{"num_hidden_layers": 11, "hidden_size": 832, "num_attention_heads": 13, "num_key_value_heads": 13, "head_dim": 64, "intermediate_size": 2240, "vocab_size": 18497, "hidden_act": "swiglu", "norm": "rmsnorm", "norm_place": "pre", "norm_eps": 1e-06, "positions": "rope", "rope_theta": 500000.0, "rope_fraction": 1.0, "qk_norm": true, "attn_scale": 0.149, "bias": "none", "tie_word_embeddings": false, "parallel_block": false, "extras": ["capped logits"], "init": "normal", "init_std_qkv": 0.0192, "init_std_o": 0.00409, "init_std_up": 0.0192, "init_std_down": 0.00409, "optimizer": "cautious_adamw", "learning_rate": 0.000475, "beta1": 0.9, "beta2": 0.95, "weight_decay": 0.72, "lr_head": 0.0045, "warmup_steps": 407, "schedule": "wsd", "decay_fraction": 0.66, "decay_shape": "linear", "final_lr_fraction": 0.1, "batch_tokens": 131072, "max_seq_len": 768, "doc_mask": true, "train_tokens": 1087000000, "max_steps": 8294, "dataset": "wikipedia_en"}
Each number is 500 + 50 x the weight over its row's rms, rounded and kept within 0 to 999. Layers, rows and columns count from 0. Numbers have three digits each. The size before them is the row's rms in percent of the matrix's.

# gate: layer 4 MLP gate, 2240x832, rms 0.0233, rows 1770-1812, columns 312-415
# up: layer 4 MLP up, 2240x832, rms 0.0223, rows 1770-1812, columns 312-415
# down: layer 4 MLP down (transposed), 2240x832, rms 0.0216, rows 1770-1811, columns 312-415
gate1770 101:479459469424498502499549482471452479387583432410514513506477404467562530492546493562465560553479571516456533449520534481454558530500545587520425487462513529543465594495567494530408603558505539472466467431539415409461542508495459392447537433563575582475512514452455527504475526584463441468486619440505527461465536
up1770 101:545531469480478416444471616568520576490511377449449579508609457507510504503505556502501547433629520450520569486458508549548415482508508549447578436483525457454633502530655513534533443515436426587588493504437495527542514452592493453493489409531511521473514508524498404526548479466455466563523574458466464505499489
down1770 101:495510480584551486457519535544445526560499540432471413521460430509501494446547517525464500511512504505480489487484463450563278574585450429397583455493532480431481482521529497505492485468451424426490504524480525454503504468503530525513588570515478518475576503404537485456568401480429557494448585421509526607463526
gate1771 108:439466525568522507493573441539570507414504563453483527534503598500404495469442489497427574451486467563442487532599486457462474503529522506472590483430421564531456501492466501482535546425524418423421493454495537528518538486484457564537536490444417417454431525512512430475432520482492431560524444437465547647472541
up1771 109:569546517441509468476498571434521465506499574521503409527502475521583504501473403470569511623510491597471494523491489538579474488506478505500505526478535430457472502517457536500497441550526493485599515517417557491528407456470567480481511491472522547462518475525490546541574514496489456442526510546553491410454458
down1771 100:457472575512517441466515426511492457465550538466451574545453526425405483535455543510441500438494466423423538535545552401429458511581585470469516469459473552517442535497519535487518564468545469466385527429491513476506549512534437548518496491480498376478405512463532478477430518541549468503487483427450447611499561
gate1772 100:498604473477472479541621438472467561478523579565517469527445548504561514429429485461481482513523527569448474609465378536539484545503481495544473434503459502546543622461595517490519519428408522412546508492495432557501463466477571595483493569445461474528486498569446453495450431548477453444470430450429452592564557
up1772 099:457508512505527459527586556479458536530476526452479470509515544476509549500575445530606474506528517559615375381527420439483495555583498485468511439442554487596427546480474475455491472496363439477425591429525455627603508480455535563497492580504524463481542478495597472473583571521422510479542486505458462460510564
down1772 099:482496482436541520560500527519521589543587454491515538482490492494590535543512584522512634490511504558480484498481545566452399525587497570521491585468481491546495457460458503570474435448495460449556474485540464491544467512449517516495583535519576532442519553472477510592486504506451548531449594535515500496512543
gate1773 100:519526551560590419476592422493413479609484519493482524546572419529471494562443508557529442556559428493430451479515447525470458520554468494512494460558443613467577418557580469552526431491478465548535570458473574580480527548595479448537519496523525481589488485493537481471510582537571457483534548568544440507463537
up1773 098:408535517542389533501577487513524540515542605464473527446436509486466496490414490473507522511454506486454610394529481489527518510496470495494519496534547550462483489509496440481581493440489533465429475467599497474430594484518429451477572493548521511558530478514397496498500659504423472422500518493498532502503501
down1773 099:515498544525497431476514507533463522526489526478430485531393496414574505479453555515629470510529417493556534503496477526529526480460492435461467477517565527547535517485510541575478410548579521462463503539452603593576521491507445537476541451481457442437547530560525550428444558531588419474590472410513487555479525
gate1774 101:566469452534462498448514462492457512485515571466572508471529536516436515512459539424548566574483568492412531556484495451532428558479487497478465462447495448483471535463500547501456492529393573538484527460474456612492586442474473498469505421521505487625519410426534505391470550531570426531446535462507544519494510
up1774 102:516510491480465563528545506472518503493554462473550537542528510447534506481485567532486622487487474545441459574452532514519555522494473499477470460459433421487533509527462605395652486528446482504571487557487501554479569494393521552574629392500528521549517549492491431401398552519589529501470565430510387465469478
down1774 103:509468451470520471515490485434537465374552483517526542486548502443418440434515525588450569506514474492528431505477529516518521437492480475449414475543515584536509477461494546387550448597473526549504442479530504489534585447508460536480535443394501558455513486468497514465570486477448551494458491425500448531510406
gate1775 095:457469558455581539498534462482411536437567523465480539433509444438527581467468505440409466471496552516460504569427498535585505440508586431509499439443429489473543506456375451556477554442496570451416532444514474341548557533540457513560480460396440453461541441398506531432501505493512587442614531530475469513459467
up1775 101:467544589492574524521500484567503509518469471530496454470593497532478439515517507512532501503428527530478600556472484554507452486517508557461539568488551497519551484462516425607514444500509379511493598494426424532520526433545400557539509498478605500549551498484541503469524477493543486567494497504530601502494504
down1775 101:456428587481505482559446423550414591467538524522608453522586568496516514587447478476485424507467358516456465427398473533511539564540522476523473415542485474494499508432470536564514514529478500578518497509430517585492505467547455516499568516571599478517498485442599497545516496539501447475473537519455518513466486
gate1776 093:615476550454496469457547571494489443603532461546500553446437554471494550401488529485534490518501530487507567467531461446499493456519481471510595484511605515476547419432529438453462492466564491571477600448535479445448536447477523436496442477427541449432569508456443478402533502485513490513430479534544488459511493
up1776 095:461498457448436451549559465479610539467470525537481442497488441495520535529355526556492530462421443550527458486504476496459434488454503409498526659491517395569415509461520551549432521578462370495476608502400480403499414566472469448425667495535530487467449564412484402552444567525607405518560508469512502560488522
down1776 095:545595514658506536558509581541549544481507552462493459474487513461492471496564506516494576578526430548528495496479516515498346496503566513513480489526497520461485540512497571595511475476479540418498441536509492541443535441436557477526541475477506444564439514468487529609560543449424436486465524546458511508425431
gate1777 098:468511485487520380500550544495494507562487580398456518528525361513681509460481467557488553575602510443537532462573557533497530507490415557543478495501454590473514462529487573531495572585508556487453458399520481508532488413517463484593548465613490506529575480499497516468444458417468525462522445497430495538487492
up1777 098:530468536480523538453531468491483442467443503504547600558455497454529465491465577367464361542486494499540607632490428545465502513495508465480446441587465584515465539556558519539516474538533533493494479546459498459475499577480462442522518501544503508493460457542456496524438465525587479486405482481475465531520402
down1777 100:493505507486453516483551485506482572467409509596464452547502487546492513513516473456485484609506460396501493444504441425421468500511497483510514591476494456399487507546482601511490517515528474505613564457522545443452475555512486548524518471499586482428452572562551499505370503415498458533476538490448507485547504
gate1778 105:486502629484550488473334503484475521555528463475553491475525451500482468521576521468565484497505408485473497452519592444363510542444453476486517535402484533460461517523489479552495439503587494504439431529529411462487407641578486518489460580376513559529484534493527486481543458511429560468514552525479550485524556
up1778 104:429526568511413487505431587522427464543606443441513519535425453394488535456453566468509486530373527460429517447526553569511490409531536396522461563405485492554401528527485431438478493438576496403407565441567535503505574545488423483417494449495527449560586624517510504543493575418521429526541488463477500444470430
down1778 103:378512562529547443551485538429527495540438406427436484528456464519580434559542547352492413488435464491512525469568416528442581399512504512536480481535449458553487501533505511519433449469549485467558533570564484453429563402549505568441500513465533501451510474545459506548430578480594464473442532547627492431470458
gate1779 093:527551552528470480461486504476478529534426492569450507436509611423520515470430490443496534414527487520464436511452592498459525433458518480462511526501417502506480478477519517482437578498473534557504548435417413525515444417556569527472501448515463404507488486490479556495374477525428584481463510466455429450456527
up1779 095:504421431429478489547527498435493526529528454496429493520547525512428454561505587460430510468508463525567481504623585560400476503490511498489424444521535631460488530549523455547443480425442433562462634523623522450512551478428483529536571447467526386421467564492484512524491505448471481455546451433537484472429523
down1779 098:560446500520464508484547429445508578422419416431447499500467438540501516528515466523493500507488526517479599532508500660508571540472525496504443523503467507506500515581558430465551479576526512570541545479495435492569560546452513525534488581484490490452501618470522467585469523502489643496476353425490527506485612
gate1780 094:447445449560488548517422489440574518452537474600531629471517425562461499487467513496430511467456486484510627498542497552577589564531387490479458473504533508492538543461429417521488585555543572586491512497529465472445419363576509493494522388479474567548527502453517595532468571414531634542588464525462368596525524
up1780 095:468406516469453550484435378517508474438562466517458586496476535450489508591574552441488565513497479445497443505523534525417525473477506502523491464513508513421518546517484528504539508485622571459573530567452612476474456551558508515474446486473501497477543529542407538560485533507460491499588488559432477531504464
down1780 094:553489521459596434497595549548513505498405393567545483401531519526517526538490470566415553490516539604469523465535452488533502501463495500491469517504573523492559538477468589471502479549526541475424504445526517509487515472476428514395467444563554464497498458439491407491543512458445460477541506429531522415569521
gate1781 103:433447487505518573546464552409511485485565509463485545467521384536427537520456560464512435493462457524548413564471558510563490526500520505508522501509514482490582383486474533566510483550567544476502492470495509485562501523443442576561564447496557504454427512554560472599489580469476586442564503470515582554363484
up1781 101:411542475519526435535507393472416542467461518576512501553555514506471520510564423591525471471528505531456475474581481505529486505502459517487526524469469541466473499478483587627503372525454436471498622548536558474461529540596556471495464657421456573467388498586502539494539503454552461548496481550443568481510576
down1781 100:397501451448536435550549407432514402541526607554553477433594494463478503514597518525446430430587539449529386418479463443457514487509415496510432535393494484514444501478491527511505435435454425401500529529513491577485500467413526491570427579528514562447493568481462551515486521500495557520430473555441499459515463
gate1782 094:501445418490553396526453488479459524438429542532564554539571453525598515482542513443520587495557522439547395487555499472479528469467488549459444528500467498440467501592504522521446503497435531436495435505437531444518521521460591531550492518580502423440407540551503549518523576508520464515437506584565484429470522
up1782 098:532432460553594510473487482517440465430481463509437599531530403475510449482516548488496547503557499453561517484575519630547563528466508465526480477452405553557531493590576551467544488522585555552560482459496539439434539493550502532465336530384520440502495526544480479548449507529477401491541506429582458485509541
down1782 096:369518470618500498552513403449534478559546537560517433521475465484392573456454470390473502527503533627458469536408654429491634462502509435401418565489473440565447505547466469469469555538554441557487495547594481508478460452426504479525571467512503428476471503565525474530551482518555535500495544457482562480461535
gate1783 104:512476484618464535439463508444541457548499531535553509483499504515522455485416460601531606561473530475441533609454447507523465497467484396501487485500397567475460437457460424483509529505452473410512539504523509562510463431532438529517453504571506531437508437486511555424554478536519455523507573558462518516538498
up1783 098:405596466562515485531501520517488468561512549478485496534449439478530521507634577480494480464496445484493451606554516552617458560447521445533417462515460536547462557513517556490488470521518504479486523429599374557519490524496571478464460491523451508406544513409554609614441543449462505544566383486394472569567619
down1783 102:566553498564500585553442550475429466536495504433479595505447459482407519527459463494403466500589466457504482565450523523418437487495559465523456462493492529571505457562593506520621497392502493596506509527551439563421472532568487551529481484492539466530474530477521516481456569516536496461459482420637486495494415
gate1784 102:540481511500551408499552399544491495382538576561485471580475468478450525529463499463459592449510598390531550410481527640526569552559493478544507428587424560472500571556542469634426474482477452547550580513550473499422549563567485511447477463520495517487555571482460571376480506511545565502419446580571511500526554
up1784 100:492449603542474480550567536587501514412461451487498450529457483478431490495558483602467606465478547463525359554599577432484453513498548472520524470407461542450507446441435472495476504490438334484515488436507505512557492392489513537474495583474518546538442493632542456432542496537481534553448511494494523531468517
down1784 098:481525423533455554530454543406470486506447493495510449534510527470545564509513561464544447512518447477464575510499519488521091504641542484516518451482521460545441504436569523516430470481580552566550425499514497541512466481526531532573490448596551548433481483536415520504539374528510524464509518501556497531473498
gate1785 105:550533552432475494478462525494483467466599544568535523502495519496518471492379549506491552523520508429416540550541463511485453514513486467504540514424467481463570499492531532548423463504470483521505496522490544537442377592538491470431468585556508492492548647506508548490473439425420558472471477493578603457356537
up1785 104:481530461508519471530440505524548484505538477590490612521478446491439556557543397538475601511449492462443455431436407476492486420408535523613493505416472430491464524555409609506613559466538433476531594447464421543493509501489533514609483407473456529536458488465540509560461464519500468520521489602464530484543562
down1785 102:508443545399512508460405510492551414423575465514456455532530472461465449443490577478496464545492445469477460470550391448538422508485558456515578446438459541533473468549530503513396444423593506495555529554470562487439476597542558524496484485590431534551527422517575537521525535460518608449471462435493513529512388
gate1786 094:454451435450473546527489515535459460567546462434539487516602523467537530423538468478514512475446523495491505538532522496550518510476515489585471411564523414480497555428504530567548510427447514475450434533525541423429446489544485405545563445551526477445574469455511529620546405567535377455439518473559508426461540
up1786 096:496435516512532512481470558508508565425514559511519502490490562519545533532481545492487423500447498565567470456487585427385510444516492545528403413447573533465504486418525460457477455486412521527558480595507489583459623499531447506541463469427529468576466426507479521476519451564461431438508529403516531431505499
down1786 096:435576398462459530596540592546495463596488566485474518595473410504475511438470501465604469460532533470532532491531532549522442541533504555480456464632528417397496582492504557472469568443537578650468538373581497491483547466507495530489428465497487491500444537451535493554518571492467479514482530473479507517448466
gate1787 102:570482494555457532450437468526457605582501580448603506463497510543573471599372470560521528465471609515471529558531489427518511599541473526601505465522587484494548597537462515482545486524496505441444564522498526386484485528473535516574560568505417448500501575521587460530433527480477493457526505584471529616484548
up1787 105:491478435466508467492518448553406511583522441439617465534507561425560417463521524504489447445468564485459572450473450486563506459453493553534485429494483534431412555505492481460503476480514526475430525513412470524535484514472562449499559458540485465473507507505503477469468474589526510531461479388436543506607532
down1787 102:445491401533572485448409448615530576627463518378549473575499485464526387519448500537514481442419559569477512514529493513465569463501540563635484471453494497521490479535448540525517521457545421419521585557576522434482483492594485502480519463445544527395510489465384443429492381546459468463467377415443404593430510
gate1788 096:545576565444619468449487529545466529447542528493502512579484515361435484426440563526532525533495529520471616557530521492559493536532551560507489532493535534509548492460512478489497424475510620506457527577470468435443481552598404403536494366498500500471511540510417577596475479446447576417479455504548548504474503
up1788 098:508511472475514512469538552529526479526479527514520607467522528428528533465570562408512499523431568552446534447533543466575593411595604497539497509432483562603589423415492571523553541535500557524540444445454462589524456548402554481347477523475491487489513524440374417480498552506504504512472508451511456477495453
down1788 100:467523553578535571588448529500509570479577468492507527413455599480443473476589442555491484560503464480511481440429490436418847442445422527462510560507444456557509497459481470513532498565463569440531476575503472559529548443472430524532515421493492571526453551480527502572556476552413463531460493594565483493539510
gate1789 102:468482520543510483551489562472488497484515439512442480532479392484544524530446551528466534515510569468515472490524482408532470500575493541495610449476483526526443527464577457497448526526535477372516585450508467557394422471442520465406486538431455474518543526548562558444547505489441486482483466449595506456494488
up1789 099:572506479483491602525472470515595502469543449554556523405448534510512483492506507515520480467587473495434536507532559501484534623568571438542465464463530469620591515481477499485481395455482511545413431497571555511643534502463481473555563504513478497463504458446540499500360456542506546544431556408473566552509522
down1789 101:519532516543527451570470589495563589465491572531558472543515433492487583491537506514551591479500518553562480530428499597504479530476503463472480433424472480536388532555509497515444560589512442501538628477420428607609565533564486466491442423478517479544467496510400382550567465442486466572475523427428430426513483
gate1790 100:456512532511544534509542430464468516474556540468517524545537410520550499514443419511568494541485394494461470472472517510505508524483418539443529454494519497463409526586484493558428391357544473482463491555513542490448518432501484431442490476539480564451524517463559425447489420481398591546489548572533580495421491
up1790 099:533448503527443485492571571524490571529572505430422467464420556481483485482571468518427553468540475429463514540537559509415549537544480485578439543462457473480463426521489580516522521428518435482504526529465491536521569517397480496413536470522606482518450377467413511484543481556528453436418451552480541558463544
down1790 098:462504473495538478499446516471570534503478529516549474516477504471498459540516490525480419509538518532533543491533547434546709488472429576520523524425421561548597492465597460563555538538482532520540562465544492497553613533532476463516442411425431506529432588481498524537478471533539568477442500578572566502435441
gate1791 102:483507524529545505510516530511476447465491460489549538499504435593557529619445507564533539483459523528435488510482520469529432473565499521498561449551458487537453405475472484484494441533432537498462493539510498501495482465490468478409498412484449485503479550506519452511535448531430594521502579524605433461562511
up1791 102:465455504682368504531454476515453557448501559514437526546510490462515434511532458428580548469462495457441482521619500513455591511499546577544499434502494509503526561533548478532449538512464518494500572469489505562535603455474536535324475550517527526492561539498475454528570517514442472416520489453524635477582523
down1791 102:586527624464481510514507613489524464456557573406546425542534502493440432506527523441503552482447442483498515428588511416480503547546518469516554512410579563483537518505559527440488516480520394459413551516455495478500459463513449446502486528556575451408445525475481436521563543462452501522535517439559541437477452
gate1792 097:520481530460548495570497519493588508466470543442516506502527412404488562498405582577500490421509523462598523495579505493504475497495470473425507521391500485582459455594585488493421538501526570530576454528417492444510501503399434531527473504457505476508448459539562475513539468415468538554569415445556417415548387
up1792 098:515470509560516510439428538533494521568428526501504443519440494438618461483457466498489550532518607515531517493417596465388572552454531401480449504548404492494529536572447442567535543537448465540513551425449475577472448529400543539441560586499525508479525517446506468607428551514523452498471526445582451458452535
down1792 098:584426474508564447547538473428492486420425584470438431551541443526585512430458508469519495413485555518458499505525573501491696466482561490556491532505505498503595511542474495512530554522472567508542440526510427493624521492496517477462465475403391424608454459408465490485581527447530468512516529456547465500519504
gate1793 103:535464437492606470426450500466526521566471518499590522489470456514484522451381521489514532481503552495575561598466518497476548537547502524501459463458486440535483591472491491408449428501430531438497498452525486526452541464430408466487483436499481415536648438540551574377477513447422467522535440462509495531445413
up1793 102:536491549602463466396514456559518446506557523513496514499474518520420471551515448542590491531474456458520451489514496479492511467399552384437458532483477435458496435504518600405555532531549543533522372491509523508459499556534447431501523470423482534647512435545420556436489489513584562452582516497526537425445500
down1793 103:515586448505497546620574482525508543506494480612525457552377477509514535423473511496429529528467540545588578527480485391560522525513454497398585439521576514558486490519617513548508502466558462551459486572390550569485553367495530535510442415520439477470569415388479537553573487550354543428476477490448499453451443
gate1794 102:437610426566461465501500425454548512527494517510437512550459553449461607533601475466455536547539476444431507444465386431406479488466479533453471561443581552405502471436516497477572460526442475536457493527434481467474523498492505494551393533503500517462445445484537498536585455499473459449519489499523588523516570
up1794 099:527472595504526502567415572566568515462525424541490514501489537492577500577509561528446436462503472542501525517538465478416455492506440533481415541458548589524520472557461452470435515447530414544509575492496496587453471504517502498521546479573459468437512468480561542510518437438483525524585458620518527575535455
down1794 100:491452446534493562538500442413565502496502488518567564536572475470581478483443521525480538599553483522404482569483626570546510495511542520515578498526443475450389548522463564526529511446560490507592503527543494440538533477500509543567467537401494485542548451470500541558483514563470556452450501493431515498546532
gate1795 100:406487562521516428469441503469479470526582513463460513475523478503529542499576478428418521496425441505476491517457517444465534467456566585516529533457530368631534510525588512569488433388493574543488466542434566474496517477455486492501508461587530530405556512618588467456596528457482485503432353459466491452557476
up1795 100:496515474507467456511345493579446465509542518513524444554429476495475564454543420482474499545526492495430521524483601537508521500589476503523591476497523472541553491530487543454566444497538434384506488473536469487543486482417523352506477403566539520477507435450520510501418508486556442596457440441467477379462589
down1795 101:594354511504475479578488528639469473532575472477518504569371412541571520455514456549469511523465566534499504468446493498452445453550533493546544503550519427443548435482439495496523443411568466470489450492485538569597504540508536491551534467507522477439536469458508560491524495518531524461444491510492574546481502
gate1796 096:466433508539532495591452531443480449468420425449480492443476536503555555511456553417451480504585483525450605497567509563451467515560507404457475508475451512459643514473563489480430440528524443485508493445480525455438389465503439414497553448464481357371533627378480551504466554503472540495511529554454584501451575
up1796 094:526510496502525433501546437543501451495486564533528547452461554384515544443457560478509577507484460579429505462561417433547507444379494432480545481578506510547527528508560531534459635492452502512568494584464598533557447557537557484479544454479601548547501584496518571408525455507407463489417585413578518520448495
down1796 095:435450496565455445571520458582480484448541461437494495490495547467448556484425559457485461538515542503469561507510470509584542547530475450531581431476442544459524453458609508494524565509562466512449297525482500564495456556531677565460538508453562562554577467455403489460471511565386443557398458599523458396436532
gate1797 099:491478518641541528486482443499493587511473547407579550506537484509483537455497537572458496544419436486448543546461522474481490466433548531497485492529544422479475498426592530470488452540558521539518507603509504549459558453495515554544564502494579521413572515536515518502473506479412493463558504439529501509576488
up1797 100:451512512529444528508456465481561467611525581546465525509535551446586489551513483519601477571562437574549512485586510513545542469451475428599528475481488521443502502507585495473572585506495486633571442503553560519515465572529530479511470434387515372533467415484541609394495481526438537503540570586475469475511515
down1797 101:543437500509485536447520536495518458518558480480505521466444421604594465540572531428519470470474487407524481456503558425496638444535460423560448497531474481575496504482509545491563547550447466470505466552517540571482446550463470504484452509421498532470517535461505444435498463476412486489478529591492492480481473
gate1798 105:480541424431520530455415436470527507462524577432525542497560454534471554486532449485569476461486541485432444411451494420385542522468525502543519497455587407483523504489450552520515412548570428521478495437505399509506533430481428439418530429485549479476518500567436426505520456545499522545504477500487511596548491
up1798 105:552464518584546431435506591456447452446450484502459518443436522501532463442532522403460440510533541480557499561484519576495445610548551496586495482527514533447598489489562472499523486635407475492553400439434569586480445470476476503515452501490434540435459430519471528493559580520538546494512533527536531539441464
down1798 102:595510490539460378445470572433445499493448480504519477511469466456492508586500626514480479494460539461569506560381422500516176547573611477513443436477522561527492500498505505479514511563402426462460518414480592481448492443502493470496422562524620557366576406431425500542457565489494563523494500418498518519532489
gate1799 096:480519462441515462443513492466507518452502474491500518533567456411514475473411457534538505508522511513474490509537456467511503472444497484415513571532460521456489483439564582469549455447376518561519576437471418416505414474567522514453559501425493462538475459602478559566589543596576456553558508547486485489364461
up1799 098:456515430521536497456560521490470532602388462453381530527560562557476540501537490640463545536510396550545539558491570539587538433463503480467463540490472482485438470477508522489611573514472463523364504508450490572542565500526597572457508490538466482427484503518574426518509514407480532485570478472443587439496499
down1799 099:532442537476376538447511501455523489481469524440407543450540555551599478467568505603463464496470522495411516524522495491567450508473580498567439428525459556515533464463465470444504471532450538481488454459492526522525502555487506546533498419552387461500588538435441527573474534509438516546478429489548540448457460
gate1800 099:494459525496427503540495518429454468533528507483502515464438561492445467496525545487521550550522551473549428586474454542545528513554493467527538474510585466496536495488503448563462416415565495506512486520447493508511443397543444562510468471570518483465616441445539457432512442434452437500574431481567511460368451
up1800 102:576435498459539540529452575457551456636526462549477508491491483538512502607572413551477542471476551528476453455450502478520479450492469542513477563437455526385400546477469503540538439533461543456474485531474565479446535493481547544394488487499596482421470513486551449456491493517463496549504642543556420454502436
down1800 101:452500535450496462582406446598545605432512480514492479486417477534573577506433427484458533584483490472533529495483492574545249518566433505487497555582468514537404494496527622459558493578507555436524534412481587561516600463451476447432580529543498449543461487531469495538596425563510398467569486550493457433452443
gate1801 099:428499506589612557460479504457500528526482455419426509445402461562435513546529505455535469459538521476488457514504537520456574479508500460531524570501473495506504514430477463491504454591560549459502488570447523421446481447464504471542528602446434516545557455415505472442454543481531564561457529519459544515506570
up1801 101:529579559500520511492550523510503565552504568562491538442525549511482393373459506561427525480541464521464434513557519529555520489550426532558586412493510527505526576481451537523478480514510492549423449462512523486368543551504512435532532491475516514399563521586515523425479590434501578483522509478481529495494447
down1801 100:566484431542471434513468571505525520459552483444571583525511428383551481474505530522570409505477510434567474493526536586614536584526441493480500482513441564477435437553549526563500427421525454515510533558456397532492474518531475459545561452634488553556539472414584447507487505574422467494594534446559542484408518
gate1802 097:467501490560515421507520573478541477519512529558460499424476496506439417496439414425562620465406519508503545561386569451524505585549421572562490446508488500467550496495475555507549457447489524515550570543585434542445479407531592562611565427520454492544435597451519583512517547563459525516555390489541461549590519
up1802 099:515557541519411545586556528642460466440570518462453428544516424482513455513482558552503497485570524494448448448635418431506512592497382513511566463559446514440585499520499440559365524502512541411442483527398437441377476533537493517442513504494373475553540504461501545375512518477547517531523536511486533465471504
down1802 100:459502615595450584530522374516434442407560479462442511535603382544474548453493456436485493479473463572537495515578586546447452488552481484493519542500516508507452456502566428508469502486459519483540492521435532457394455485540478446471472519404498493475440502530524558402486573485606450447479597518475491495415513
gate1803 094:508447564584482494528502455410429562523475447431443404563500551473437548454483461485515470481547510400443421444450529546495475544605488554518471410478502506502511506614532522511538517455467511473469513523552520455550519484563550422364448523521475466555505524528473332415528489545389517426590529428477529471516492
up1803 098:478535537549507520425575541552452432450481547492506563498425488405497499513491449527569561481536491488618551594508498553387517479501526506560571478540533477540545491424483483438446379450613578506505494525492485475543506457503529516536433434449510484493409488378548536492485581585427487503524487432438395544527493
down1803 098:549536630493492525480438446421420525518552452359547438460429515479466451440514499511595478444512449536591510533512462555621576512516587427531477528507469414493481542514581581469544520408583470552536526481519500476529407421501430540512522572540478598539414661544473514489459470501520467434454554450500459540465461
gate1804 111:503529503542489506518558463504483571450508445537451522380571418536484609564493457531478439447447418464473577572394508447480488482497571520506447493526411583492453497484467432451569610441506546492319541484534529504534534430451458357588564419567473506505490486551512494493475542501492533431548534429539466482490527
up1804 108:517504588521454537587424519480509424431543468440503512545511490525468505474475462545514492554577481502582527510361519481543493556542483414519469436455491568432537448454496497468436488504442488472504465530498628467519470476514459459451523491401463483477552519510525470477487495571467487453464508474529562524568590
down1804 107:451593486508514468508499496468518485491527497468565414499456554570377575528538440513447539515550424490547487635432534591562475483415513548514502494418514520477473553507435506517494467442548477489508430510632484554458537473544459423575475483451548533453427572545484625547528486453572492462509419495424514526595501
gate1805 103:477425412441547483458454475473427568515493491543474542406434496541618516468396512503587384425519488474548506423510511435475518509472484513482592549499461462440541479414557516540456508557495572557486565480500544527503514529477465516445579519555534469472550608524475542455562571476483541450492519496479542473558502
up1805 102:439426452428523523525439581485487530540518443554512436474453464530453529566496511578518561379534378561466521507518508492447562513503500545531443395622445448514535569544433598457450541457523450460472559472411500444512518459556395384564580512425496551475444484460484561482449498504501706442513426484545510519439446
down1805 102:456491536448529569511519454556448515517502447503545472560485513526412493524441575561527546545455479487446460538567543488411597536464471478553490499526512492439524468584478484455483464493470515500589553462551506418404522504577533447503636515500430541503540483454477508543507544401492546455554436410456515508492446
gate1806 108:485526492513467506515547486481527549455479457424509531499493477452378545519531441567494474526568492442534467469488532451446456511589391572509486497446497526423522493415585502575402453453516459487562415588484524453584510548496470552469512470458546530376428505485481609482456518482497620493529546520512478518412411
up1806 104:423551487478495488538514546530511475396491442578469531503372458466539460527549472511405575539514541506561502518431507488453512489474496540450511407486516444494597493560435532489471424558481518475423445445494527502476581372456462503463437572531466450413550408472453444476431551517472465459509396496544470451530457
down1806 104:493472519447440385441419513537621540509442549479515394446488529567613530482547522469451523537458440537466506535500483449588472553519469477394583525414526473568519426436484534519530522498496446550437506497477481478465504453497502510485399542552477444488537413576437516576422411443489399489546499469458527514538539
gate1807 107:416513490482494535493475491471557554382490584445527528553504395515474509464511570522496499404431459518460560563524497481492616475552544529443523385567482520500499490530499484464561446536445576567433503438426564544441510448528491527472423417506501487424565520475551488557504477459489476494538505451630402416510435
up1807 106:550520487515512485560468467469515578535522542524500421558566508523476531465549555493501435496469513478549521417459475516413535547562478502540567499544554560453443467583476580459523483514486521509457492531500591355513524371606535412525471479397511434417495461555521467491532526487413516463528481537523494564504513
down1807 100:498456452501486518470521529485550476480520541483452526485485464480459499572504491498482525500503506475470489506507466473532859488495486547524472487544484510554422501484475519506469519508464457456520511478446542520534494520459506540507515492485499502549511533493536513546506518515553499486536527543512566557472506
gate1808 100:471420480485481526546558565488541501539505580499541438444579512390501482439552549517543495481568440480471421608517412529496505546540481520557498423532483551468454516523444448563321519494490474510557498499566466387443530420470453543485517366406493483531514569528467424567450548567470555526524542582515406560495489
up1808 100:472535421499531528513532573477459509432478551458543563542449527535443425539416471492455415466549569533494459485495553439439540541477469560502625506483614515507505555482446490578389454554555511380510504572523585454467427571547604502485554531561513532522432551607575471489517528446489494476477577460571498488553636
down1808 101:510429474444345590466493510508485527459530545432561560389493466446542486464482517545526501589437517462469518574563403554532606463500477524435497510517479452450444514392463518514514475471551523499592541488534439448511518550441516491408534513513503529368439515501426529550409506483558525505482567484478516536600468
gate1809 097:528442518549468498546491519527505554547601578493462406487468531547522539534558539494532477481520532479504477428469452457424519382472457588436534436543468435482574490464460522520570507441523536542385462461548437583500511527496503559457537460524457499529430545526573529402537419596432523466519512547473434453451584
up1809 099:580457542502505419388494455386561468556521526509514452424552492487524539487521531489522513533594542452545516475520549473443541475482441590519455533521443472527536509532487474426508478439532548391508492534519487461431580483452491546547562492535563454493511497508541473505581471478464514508554479469484489482557500
down1809 096:526455439470542458360470508572476470433478560501533604489512566446393512493500537497481459475461559512544582487491518548396610407477551345501504522471427468464607513492446526553504402502483592477410512652618473625515511479469478514512469532487467538461554471526529512547501495558480525484394537505532439525420541
gate1810 098:440495481610435451473549496419452540431478528516362634522497486520457543512400562559445459442534455576543529547494523471452459547418482473432550429455514534508515464490524468499531498488557533593474433470508494524428485538507514502475502469470494526450469533481565609469491564528480504486570548519471560501586607
up1810 099:580468498481488501479540476598561466474500523454375458456406565492521508452493507486505463365522548456425481535476482594582465522508496418494478571543460657411568408539496411538436467569528465535524552485504529489497557446522494405507491518558542512460548478439533459559449552491451516547525374514463462593490503
down1810 100:443517521476506552464507610576471512484552624543506452483492412393570541544635542522561567440501506461541483409462531516579463509534508467614472555600500493473496528470530462492520464405567566473468495497403561562520475573608414501567506589526393486503554524502488479493505464500499527528522481445420526512544394
gate1811 098:369489476545568510464523535514457491544430550518475498539554426548481495560530505543401472485412390460553613438432521493473507537530504561506501517588473463547483493501483511469582480447491594598468560415387474572514493499497491520515475478535548455526505457567507532473497462403465447432483519510499443476499509
up1811 101:539490458504509530587478447509575503515552557503528550567432483463456529462480470605471479543528462532574464457548461470474530509448444503582500505503548444513459480483479533411447387561531439487533558489515487476428466508462491601494463587633598578552493397449439538519478566538454543525488558466573418500546536
down1811 101:605480547485499486537498476445503548483435474477536505506515367443433426418475522522449451489621456510449498469499528471577593506579524451526486560591533571448489453466505381450453429327453536465506596475421464538439516452585507554458539456462514524561582458529467561520533527517531445415441566433559564468451512
gate1812 101:520555521496427427495496491488508500503497513565473582458522511501488460513458488508493571484549512519499645540514524494551500491558411541503574545427415514513496488528397586490569479441594472484513494475512480470454528448611584499412552443456500420557582447447463543455548532457450485597438538455603540389430508
up1812 101:549421498476438515463504447540509530511420520516585588591411543650510425591497573549559498522514541462495542558488467520579549526484481554599453442513512522468490496493587479625409440511628560394468435511494488494413523495561473513482451448452541450480505483477491518604508551458392566502505444502556608565486477